python train.py --num_attention_heads=6 --intermediate_size=1536 --norm_place="pre" --attn_scale=0.213 --extras=["some layers without attention", "local attention windows", "shifted keys", "exclusive self-attention", "norms scaled by depth", "capped logits"] --lr_head=0.0045 --schedule="wsd" --max_seq_len=512 --max_steps=6037
Each number is 128 + 24 x the weight over its row's rms, rounded and kept within 0 to 255. Layers, rows and columns count from 0. The size above them is the row's rms in percent of the matrix's.

# layer 4 MLP up, 1536x384, rms 0.0236, rows 1437-1535, columns 336-383
size [145 122 115 144  66 128 112  66 134 130 104  84  46  81  81  64  39  59  72  38  79  59 146 160  60  54 128  88  41 175  56  35  59  68 149  64 101  61  91 137 116  53  62  64 142  52  45 123  78  52  81  58  47  51  69 148  73  45  58  74 145  89  58 130  86  46  67 155 159 150  84  58 138  47 118  75  83 165  68 146  79  58 135  63 150  55 117  98  80  77 142 163  68  53  63 142  74  46 142]
[[119 104 127 150 135 121 149 124 139 155  91 107 155 132 145 104 156 176  86 119  86 135 155 156 122 169 127 178 195  96 136 137 121 149 128 183 116 136 126 144 161 153 147 107 134 109 174 120]
 [123 145 161 144 133 124 102 113 100 153  67 132  96  75 120 142 151 145 120 133 152 107 118 124 169 132 142 104 106 167 132 108 114 114 127  79 131 135 104 170 122 115 149 100 124 137 136 136]
 [127 139 157 124 137 150 124 177 107 146 145 106 146  78 170 115 123 117 113 172 169 105 118  99  93 109  95 117 152 109 158 172 110  68 142 151 147 142 144 108 133 142 129 100 155 143 134 189]
 [147 141 155  96 121 135 125 128 170 134 164 140 172 150 138 132 113 173 104 126 146  95 123 123 147  94 127 126 110 176 179  98 156  82 138 137 137 110 155 146 115 128 183 135 120 138 120  89]
 [165 155 140 165 157 131  89  98 100 117 140  93 149 126 129 176 128 115 147 129  55 162 113 131 104  88 142 109 159 119 116 160 112 141 151 102 110 126  90 163 121 114 158 137 143 145 146 148]
 [101 122 126 130 125 103 123 168 128 160 108 129 134 129 196 176 106 148 126 155 183 108 120 151 171 141 128 156 147 120 197 156 150 133 136  82 124 130 142 127 159 121 127  69 111 131 111 134]
 [ 72 132 148 112 130 122 166 175 101 169 107 150  84 110 132  96 124 142 101 128 108 152 166 104 110 128 130 135 186  95 178 157 179 170 124 106 105 125 168  98 118 145 144 156 125 145 141 132]
 [138 130 139  97  85 119 114 119 106 128 104 131 157 153 131 146 124 150 112 138 166 116 104 162  87 129 135 121 148 116 126 111 126 118 112 119 199 113 124 114 114 133 124 102  86 110 147 121]
 [166 126  77 119 131 112 111 112 107 125 101 117 139 107 124 106  93  86 104 157  82 123 182  79  80 137 144 105 111 104 113  90 114 140 110 172 120  76 114 142 156 141 165 131 137 131 103 115]
 [155 124 121 120 139  98 212 119 125 143 131 127 118 147 153 123 124 109 108  91 144 138 113 105 195  57  89 146 125 134 120 175 128 125 131 149 122  86 172 118 127 128 144 165 151 142 127 102]
 [128 112 116 114 109 123 153  68 143 121 110  86 150 124 157 141  98  87 114 140 117 110 119 164 124 132  91 167 156 140 145 135 121 152 147 136  71 162 110 147 109 104 117 109 139  86 115  97]
 [109 146 148  94 110 173 143 132  81 214 134 138 126 132 153 107 157 115 157 151 134 147 125 128 135 185 167 125 146 115 122 145  73 107 122 120 171 143 144 140  84 116 128 125 147 129 120 101]
 [ 99 113 114 152  99 147 139 119 136 134 124 116 182 101  97 149 124 133 129 163 135 132 163  96 144 137 154 145 102 151  93 153 167 172 126 135 123 159 113 138 140 138 137 128 124 161 151 124]
 [143 165 123 121 103 163 185 125 122 118 140 108 118 111 113 100 132 154 134 122 177 139 140  99 113 122 118 144 149 109 146  98 188 107 140 130 137 143 126 150 111 127 140 131 135 124 140 107]
 [138 115 121 123 137 108 145 102 139 125 111  98 142 162  88 110 122 138 110 135 128 131 134 183 149 133 123 124  84 177  81 102 100 171 103 182  75 116 122 132 158 130 110 141 129 125 141 118]
 [112 119 148 137 129 132  88 131 168 100 118 144 147 122 163 156 185 155 149 143 129 108  71 106 105 155 142 131 125 132 138 139 154 120 134 120 139 127 109 131 129 124 121 181 139 133 111 103]
 [161 153 153 132 139 138 144 115 120  87 103 107 108 111 131 133 101 128  93 155 147 132  97 127 121 112 132 136 133 145 155 148 164 171 161 175 141 106 142  93 131 168 132 174 169  84 143  94]
 [141 139 146 122 134 129  79  82 125 148 127 119 116 160 182 115 164 120 149  99 119 102  91 136 128 142 108 166 131 188 144 131 125 112  95 182 103 122 164 149 103 137 129 171 123 135 121  95]
 [150 158 117 139 142  67  94 108 162  98  99  97 150 115 141 104 137 118 133 113 125 178 146 116 115 123  94 119 155 106 159 122 118 125 126 136 109 160 166 113 129 133 112 132 103 152 157 144]
 [163 125 117 134  94  99 160 128 114  75 171 114 164  99 123 147 143 110 104 114 159 119 134 125 121 144 125 181 116 109 125 124 136 121 152 175  90 130 106 122 131 129 110 126 106 106 141 114]
 [115 112 167 144  82 108 119 124 170 111 124 150 103 123 133 172 129 150 131 154  84 123 156 132 108 137 112 139 117 128 177 126 147 133 134 118 144 126 131 142 157 127 110 154 129 124 133 125]
 [135 148 134 129 150  95 113 176 134  67 141  94 128 135  92 147 171 137 123 167 156  70 115 112 163 104 161 108 113 144 129 114 128  89 164 137 165 140 153  79 133 165  77 116 120 146 100 152]
 [ 57 133  97 126 118  92 154 130 117 158 120  75 110 117 148 183 171 101  99 155 128 136 115 136 107 101 117 137 119 118 159 168 119  94 146 131 117 115 138 142  97 140 156 154 129  89 122  83]
 [154 148 191 183 111 139 162 127 135  63 177 143 144 148 144 135 137 117 109  91 130  95 164 128  98 128 137 133 123 131 121 143 133 134 111 135 167 111 162 101 152 105  98 135 106 132 146 134]
 [171 117  99 111 119 127 129 149  94 126 158  73 175 116 175 138 143 122 136 139 144  81 144 132 116 115 150 161 154 146 132 163 136 133 134  98 155 112 142  89 129 111 106 136 116 139 112 125]
 [ 99 131 133 141 124 169 116 169 121 137 126 135 139 151 121 127 122 119 118 131 120 139 161 149 125 116 172  82  73 119 123 128 123 119 115 120 123  96 100 107 123 148 150 123 135 130 101 165]
 [143 127 131 149  96 169 128 137 131 175 151  88 105 119 102 182 120 102 120 111 121 136 150 112 100  81 177 114 114 123 135 140 126 118 121 163 135 124 114 124  93 152 160 142 140 147 138 112]
 [ 97 149 146 121 141 103 126 141 123 127 111 156  92 159 123 171 128 100  80  97 129 147 168 129  79 125 127 113 121 107 119 173 108  95 149 152  95 142 102  93 140  93 158 151 104 137  89 145]
 [138 124 114 137 132 122  98  92  84 129 109  88 130 116 145 138 131 152 168 138 133 139 139  97  79 144  90 149 127 148 163 137 105 139 114 132 137 108  99 133 130 187 128 117 155 145 133 145]
 [153 139 107  93 160  92 134 169 145  88 105 140 134 166 124 104 111 138 159 126 104  94 128 141 126 149  77 161 137 137  90 118 128 124 135 142 133 155 119 132 170 121 148 141 111 123 112 110]
 [173 126 163 115 109 108 101 133  87 137 168 130  97 152 126 136 193 127  69 154 101 131 152  87 146 111 160 117 140 119 137 107 166 172 156 181 136 103 144 143 179 139 160 116 142 133 156 124]
 [102 129 112 162 148 129 139 146 137 139 155 117  78 129 150  99 122 123 141 108 156 128  88 125 177  93 105 123 134 147 145 123 119 116  89 163 139 123 163 120 104 141 132 138 113 150 120 138]
 [140 153  84 152  77 153 126 140 154 167 138 112 150 124 113 172 141 147 108  81 123 133  84 131 131 118 131 120  88  78 140 142  94 161 131 133 145 128 151 107  92 118 105 128 170 124 149 115]
 [156 131 128  85 103 119 152 158 142 106 107 138 127 160 115 104  90  84 162 137 111 158 127 135 159 115 132 112 101  83 125 120  89 128 127 120 108 174 133 122 115 134  95 156 139 123 123  96]
 [ 99 165 154  89 124 163 116 114  86 111 109 135 152 123 132 143 131  90 145 104 110 133 135 120  95 107 130 141 124 133 123 128 110 110 127 155 143 145 151 101 190 136 112 155 117 129 173  93]
 [129 144  89 107 117 127 130 127 105 145 109 184 129 146 132 145 152 152 132 138  92 129 138 126 143 112 100  96 112 172  98 104 129 140  88 101 154 146 118 146 136 133 123 129 165 135 121  63]
 [108 174 143 113  98  85 137 120 100  76 148 155 109 175 156 114 126 105  88 120 200 165  96 104 148 129 145 100 127 110 143  90 165 166 103 155 175 155 139 132 140 131 109 115 125 127  91  79]
 [124 127 145 139 159  76 118  95 133 116 138 116  89 139 134 117  91 131 147 119 107 121 106  99  88 128 149 175 140 119 150 109 119 146 132  96 100 111 121 155  96  92 123 131 150 148 158  82]
 [156 145 154 115 103 156 124  98 104 165 146 121 146 169 150  99 106 152 145 134 112 116 109 162 139 122 111  85 128 119 109  93 128 117  74 137 116 162 154 145 123 173 104 166  99 110 128 112]
 [143 174  95 132 105 117 138 137  95 118 142 151  78 107 114 156  79 130  91 135  99 150 153 145 125 149  99 187 141 111 132 139 107 134 136 136 114 165 156 113 147 129 120 114 139  62 143 152]
 [110 152 152 134 141 163 137 124 178 143  96 166 172 137 134  77 127 143 102 160 100 106 117  84 114 142 166 117 145 171 121 148 110 146 140 111  90 107 139  90 167 163 126 179 138 106 150 194]
 [132 146 126  77 154 118  89 134 129 120 114 138 110  89 149 167 146 126 100 100 148 149 161 135 149 126 185 149 158 118 114 120 107 150 118 128 102 135 108 109 146 122 113 121 131  89 140 154]
 [102 146 150 147  75 144 123 127 170  79 104 159 149 113 109 100 139 138 141 124 158 175 102 170 106 131 143 108 124 140  98 130 127 124 120 113 128 102 136 148 101 107 111 159 127 146 166 123]
 [134 139 140 167 138 137 153 155 147 138 121 164 161 124 128 106  97 123 149  85 113 113 128  81 137 150 113  87 120 147 148 142 107  87 116 150 125 168 124 141 136 104 111 146 117 150 152 145]
 [110 175 167 190 106 134 174 109 111 131 115 164 103 136 120 141 153 151 108 122  74 123 143 148 134 117 121 122 141 139 110 159 140 136 107 105 140 152 127 138 115 113 175 104 154 108 153 138]
 [150 122 144  87 152  91 109 133 142 118 147 114 133 116 132 103 122 139  89 115 166 148 140 120 115 152 136 158 144 146 133 125 165 173 152 142 103  74 129 147 151  93 139 160 157 140 136 121]
 [126 159 104 115  87 142 109  91  81 165 151 156 142 145 123 135  84 101 124 152 132 151 144 110 169 110 139  84 137 110 135 147 130 137 127  99 121 149  94 121 119 126 129 140 106 105 111 127]
 [117 144 109 138  90 109  78 126  99 169  94 139 133  95 159 103 128 132 121 119 122 135 105 144 115  62  91 134 160 166 119 126 145 114 148 148 161 168  93 143 135 129  92 119 161 161 129 142]
 [155  91 164 125 154 102 123 133 162  95 113 114 146 127 131 144 136 174 131 125 131 157 106 155 103 130 162 133 139 123 114 154 162 113 100 127 133 149 100 134 156  97 136  70  94 158 176 150]
 [125 104 145 133 130 133 128  86 151 132  94 174 137 102 132 123 138 156  74 128 143  97 115 106 138 123 122 146 124 112 108 135 107 114 107 173 106 123 119 136 111 148 153 154 132 105 152  94]
 [122 103 110 113 120 156 118  90 129  82 103 150 136 121 137 110 114 120  96 137 133 115 122 109 122 144 104 139 178 149 105 145 129 148 102 137  95 121 119  79 134 139 106 100 141 118 109 163]
 [151 104 158  93 161 104 116 124 102 167 115 116 139 114 126 152 118 149 104 164 148 127 132 113 104  40 112 143 140 140 163 136 106 155 111 103 113  89 105 119 169 149 118 162 148 121 101 122]
 [ 94 162 116 104 172 138 165  97 110 148 143 101 135  77 161 144  95 128 124 144 133 161 136 136 104 175 131 178 154 150 148 154 142 133 154 104 112 136 133 129 147 143 119 101 127 128 145 130]
 [145 101 112 114 158 111 153 115 153 117 152 103 157  90  95 152 156 143 129 123 128 130 149 107 161 119 135 133 154 158 128  97 155 155 118 140 121 134 128 155 134 145 102 111 104 119 125 105]
 [117 166 156 130 169  87 151  99  98 186 101 146 167 147 113 137 127 139 130 121 116 129 110 190 191 159 136 118 123 121 167 175 141 128 123 110 164 147 128 119  98 132 180 109 134 132 149 100]
 [115 108 169 158 170  82 163 121 175 134 159  97 145 117 136 140  91 121 114 125 129 155 122 126 132 133 123 142 150 119 120 133 108 145 132 140 133 159 144 122 135 108 136 154 150 124 174 144]
 [132 116 140 152 192 142  50 133 106  88 193 119 150 112 153 140 129 127 125 141 140 132 141 142  96 129 164 115 138 125 147 157 169 127 142  89 155 114 143 143  91 136 134 118 137 132  97 161]
 [112 132 118 148 124 162 119 120 155 141 181 147 156 102 100 129 125 121 143 153 106 179 180 129 130 152 119 132 172 159 174  94 164  93  76 139 129 134 151 117 155 132 155 123 139 123 128 103]
 [149 134 119 140 186 111 136 156 137  75  95 145 118 150 138 136  82 117 169 135 118  96 153 122 123 117 137 125 123 160 104 106 137 176 125 142 137 123 107 161 128 144  88 102  88 136 109 174]
 [134 125 160 180 151 137 122 172 168 129 132 130 114  84 129 159 117 115  92 134 155 153 154 111  88 115 113 100 175 188 129 152 126  90 142 143 131 133 117 115  91  98 110 145  92 109 158 152]
 [151 130 127 108 123 140 146 167 153 109 158  92 107  90 188  89 160 181 109 162 124 111 149  77 145 144 121 132 119 177 102 147 139 103 170 170 107  98 178  97 194 148 116 169 113 121 130 116]
 [109 125 143  64 135 133 142  96 122 139 165 130  84 111 132 155 149 170 155 147 143 126 120 125 110 139 156 101 132  93 168 146 143  70 115 146 188 117 125  98  90 129  93 112 142 129 133 112]
 [129 108 145 139 166 114  89 137 163 111 104 146 105 114 127 167 117 126 133 112 155 156 120 168 107  63 120  86 156 141 158 127 132 113 158 118 134 104 116 145 155 132 161 154 126 127 157 130]
 [128  94 107 147 127 134 125 164 125 142 136 117  95  78 107 145 152 122 126 127 122 110 136 130 109 108 147 128  78 132 146  99 101 151 149 114 145 108 111 139 101 112 111 119 123 141 102 137]
 [155 103 139 113 154 114 136 113 146 144 107  72 176 118 136 105 135 135 149  99 115  98 142 128 176 159 135 185 154 134 151 120 145 163 109 116  97 140 128 111 135 106 114  99 122 118 131 106]
 [130 132 110 168 103 136 135 157 133 109 142 143 124 104 175 166 153 139 128 133  61 106 137 138 147 148 139 160 129 106 157 182 164 147 133 133 131 144 156 153 138 121 106  72 101 127 123 106]
 [136 114  95 146 115 131 158 157  86 126 126 151 113 127 155 125 174 106 106 100 110 137 105 108 157 123 152 107 106 144 120 163 156 145 137 144  82 164 136 106 112 118 137 144 116 110 134 108]
 [108 148  85 107 102 133 147 146 146 153 192 140 162 113 125 142 101 120 110 179 152 107 144 168 145 154 120 159 141 137 142 117 162 125  94 135 151 124 119 156 120 142  68 113  87 106 186 199]
 [108 106 163 159 145 130 141 110 117 158 169 133 118 133 126 161 136 156 104 161 123 103 118 111 131 164 145 114 110 101  72 143 129 119 144 179 154 159 160  76 137 149 140 139 166 149 130 138]
 [155 130 121  87 176 153 148 139 151  80 155  95  92 125 159 150 141 155  86 131  99 142 120 115 150 107 133 125  87 124 149 108 174  94 166 168 141  95 172 154 136 126 160 134 153 118 132 116]
 [150 158 121 122 178  84 131 148 181 115 108 141 136 141 118 124 146 158 160 153 148 133  83 148 161 135  88 159 106 146 125  99 127 131 148 141 119 147 144 146 124 120 131 138 106 139 138 121]
 [142 188 112 140 131  86 132 131 138 120 129 135 133 139 162 154 174 139 139 146 138 147 103 100 144 136 143 129 185 170 123 132 165 155 103 132 151 165 128 130 144 152  93 105 146 127 130 161]
 [120 109 121 139 117 101 142  92 148 101 115 112 144  84 133 133 133 106 103 169 126 141 115 117 159 179 113 135 116 121 127 153  96 164 152 158 116 145 132 150 161  68 150 139 137 132 109 122]
 [104  97 137 151 107  95 143 108 120 150 139 112 140 151  96 155 174 143 106 143 153 146 105 119 136 109 112 149 103 147 124 147 148 120 115 149 158  86 106 106 108 136 130  28 163 144 120 131]
 [149  89 117 130 114 183 156 145 178 118 152 102 166 131 145 102 154 130 103 153 178 134  71 142 144 125  87 120 109 166 165 104 103 171 152 113 133  72  71 137 162 142 131 179 106 140 152 121]
 [146 139 119 150 138 159 146 118 126 136 122 144 144 121 175 130 106 135 149 107  96  96 150 135 138 135 157  89  99 139 156 160 139 134 122 108 137 168 147 169 116 101 129 128  78 127 171  93]
 [ 93 147  84 144 155  99 131  86  98 100 156 128 132 122 142 127 128 151 183 188 148 109  80 151 122 132  94 157 164 120 180 149 155  82  90 143 163 119 130  82  78 122  96 111 147 112 132 138]
 [127 123 122 146 133 106 104  67 103 113 116  91 131 130 186 129  77 130 104 140 163 114 133  74 165 132 128 101  79 124 144 143 147 110 131 162 158 138 126 149 116 118 138 114 131 147  83  92]
 [119 118 127 162 113 104 164 131 136 181 141 139 143 138  75 158 154 175 112 109  99 110 111 123 140 129 121 109 111 146 105 159 150 177  91 113 151 134 156  76 113 156  91 125 127 127  77 126]
 [163 126 118 131 130 126  92 120 139 145 132 143 152 134 160 137 148 130 132 156 104  97  86 142 134 132 154 129 105 176 111 116 146 127 149 135 119 123 123 115 100 103 137 102 122 129 130 142]
 [176 157 112 138 142 137 147 126 150 131 119  99 114 109 144 128 127 133 115 139 106 101 152 118 137 134 162 117 147 133 131  88 132 126 145 109 105 108  79 132 111 169 144 113 129 138 129 130]
 [129 146 107 142 134 126 114 137 143 106 112 149  80 144 133 113 149  80 100  96 129 123 157 122 119  97  92 128 141 147 135 133 150 170 138 157 157  92 110 112 159 133 120 137 148 123  48 130]
 [136 123 132 115 147 112 110 125  96 121  77 164  80 115 148 147 119 138 171 126  97 128 147 166 118 147 154 167 153 111 135 138 154 154 147 144  97 121 175 146 168 122 158 133 117 119 108  72]
 [156 143 107 139 127 117 162 136 128 125 128  74 152 120 122 134 116 118 116 141 146 118  63 128 105 180 153 140 145 143 118 118 106 136 126 136 129 132 130 146 124 107 125 153 103  84 162  78]
 [ 86 126 110 112 123 145 119 118  64 174 143 168 119 132 145 139 140 160 102 100 152 105 111 147 129 104 129 122 128 128 116 122  66 123 178 124 126 100 127 128  97 151 101 117 147 104 117  73]
 [147 141 106 117 113 116 108 121 138 105 223  86  98 160 112 169 149 120 154 148 139 168 165 152 134 114  96 152 122 120 136 136 119 162 153 160 154 144 143 109 132 146 125 101 119 121  94  40]
 [110 119 130 134 166 133 162 149 111 118 119 171 128 160 115 126  94 160 100 122  80  93 142 117  86  78 156  95 111 160 159 132 105 127 118  82 125 134 169 103 142 119 140 133 114 134 121 111]
 [178 142 140  84 150 140 175 155 103 115 158 117 160  97 112 151 141 128 154 136 130 136  93 113 158 134 127 138 140  97 138 133 124 121 152 147 143 143 141 118 111 119 107  87  93 106 164  96]
 [136 123 138  91 121 114  91 113 125 124  87 160 130 135 116 152 171 167 134 135 140 134 136 145 122 155 150  96  98 167  86 183  77 102 146 143 177 156 132 125 124 125 111  67 117 144 153 176]
 [168 158 182  88 172 138 129 126 150 146 117 132 139 142 158 144  94 104 137 142 103  67 103 147 126 111 149 161 137 160 134 100 157 115 110 142 112 123 132 128 115 106 102 100  80  96 150  83]
 [162 144 169  78 129 129 134 152 139 114 136 108 110 153 117 135 117 148  73 116 165 125 143  84 136  83  61 137 110 146 126 121 130 105 144 147 145 108 137 110 129 132 134 127 147 131 142 138]
 [ 93 129 134  92 148 161 126 115 158 132 155 172 111 138 140  94 120 109 101 108  98 102 141 135 129 163  97 105 179 171 105 140 103 118 124 137 146 119 104 121 151  97 156 131 153 106 169 131]
 [ 94 127 155 106 153 140 111 121 158  98 135  97 132 152 135  67  96 113 155 116 128 135  96 165 138 130 104 127 120  64 134  92 105  93 148 168  82 128 112 151 122 116 119 148 136 132 139 100]
 [ 74 146 116 117 102 126 126 137 125 143 155 160 143 161 140 153 180 104 134 161 170 182 168 170 131  96 183 104 153 139 127 169 144 146 122 121 123 106 132 113 136 139 166 133 116 135 142 145]
 [ 91 147 129 114  95 100  97  97  96 102 128 167 132  91 123 167 110 128 152 153 137 129 176 122 103 130 142 108  80 178 161 123 133 124 134 135 123 141 124 148 106 146  89  86 116 105  93 146]
 [169 125 122 125 126 152 107  88 119 155 151 113 110 116 128  80 128 107 110  98  94 110 130 103 131 180 121 132 134 163 132 118 135 169 116 125 119 127 117 149 125 127 116  85 134 122  81 109]
 [115 140 119 114  81 126  87 154 122 168 146 149  88 137 102 151 176 121  94 148 107 121 158  50 125 136 108 149 165 155 140 123 122 157 128 138 138 153 186 106 134 127 132 126 149 124  57  91]
 [134 184 158 110 132 123  90 145 166 153 120 132 127 117 137 149 158 164 141  88 184 104 121 124 113 102 114 139 135 133  94 152 146 144 132  81 139 153 163 169 100 130  98 137 151 136 108 138]
 [131  92 124 133 109 169 101 139 117 164 173 124 136 148 151 171 142 139  84 161 151  99 113 129 147 136 145 149 104 161 148 169 108 133 132 149 141  96 165  73 103 118 163 138 133 126 117  97]]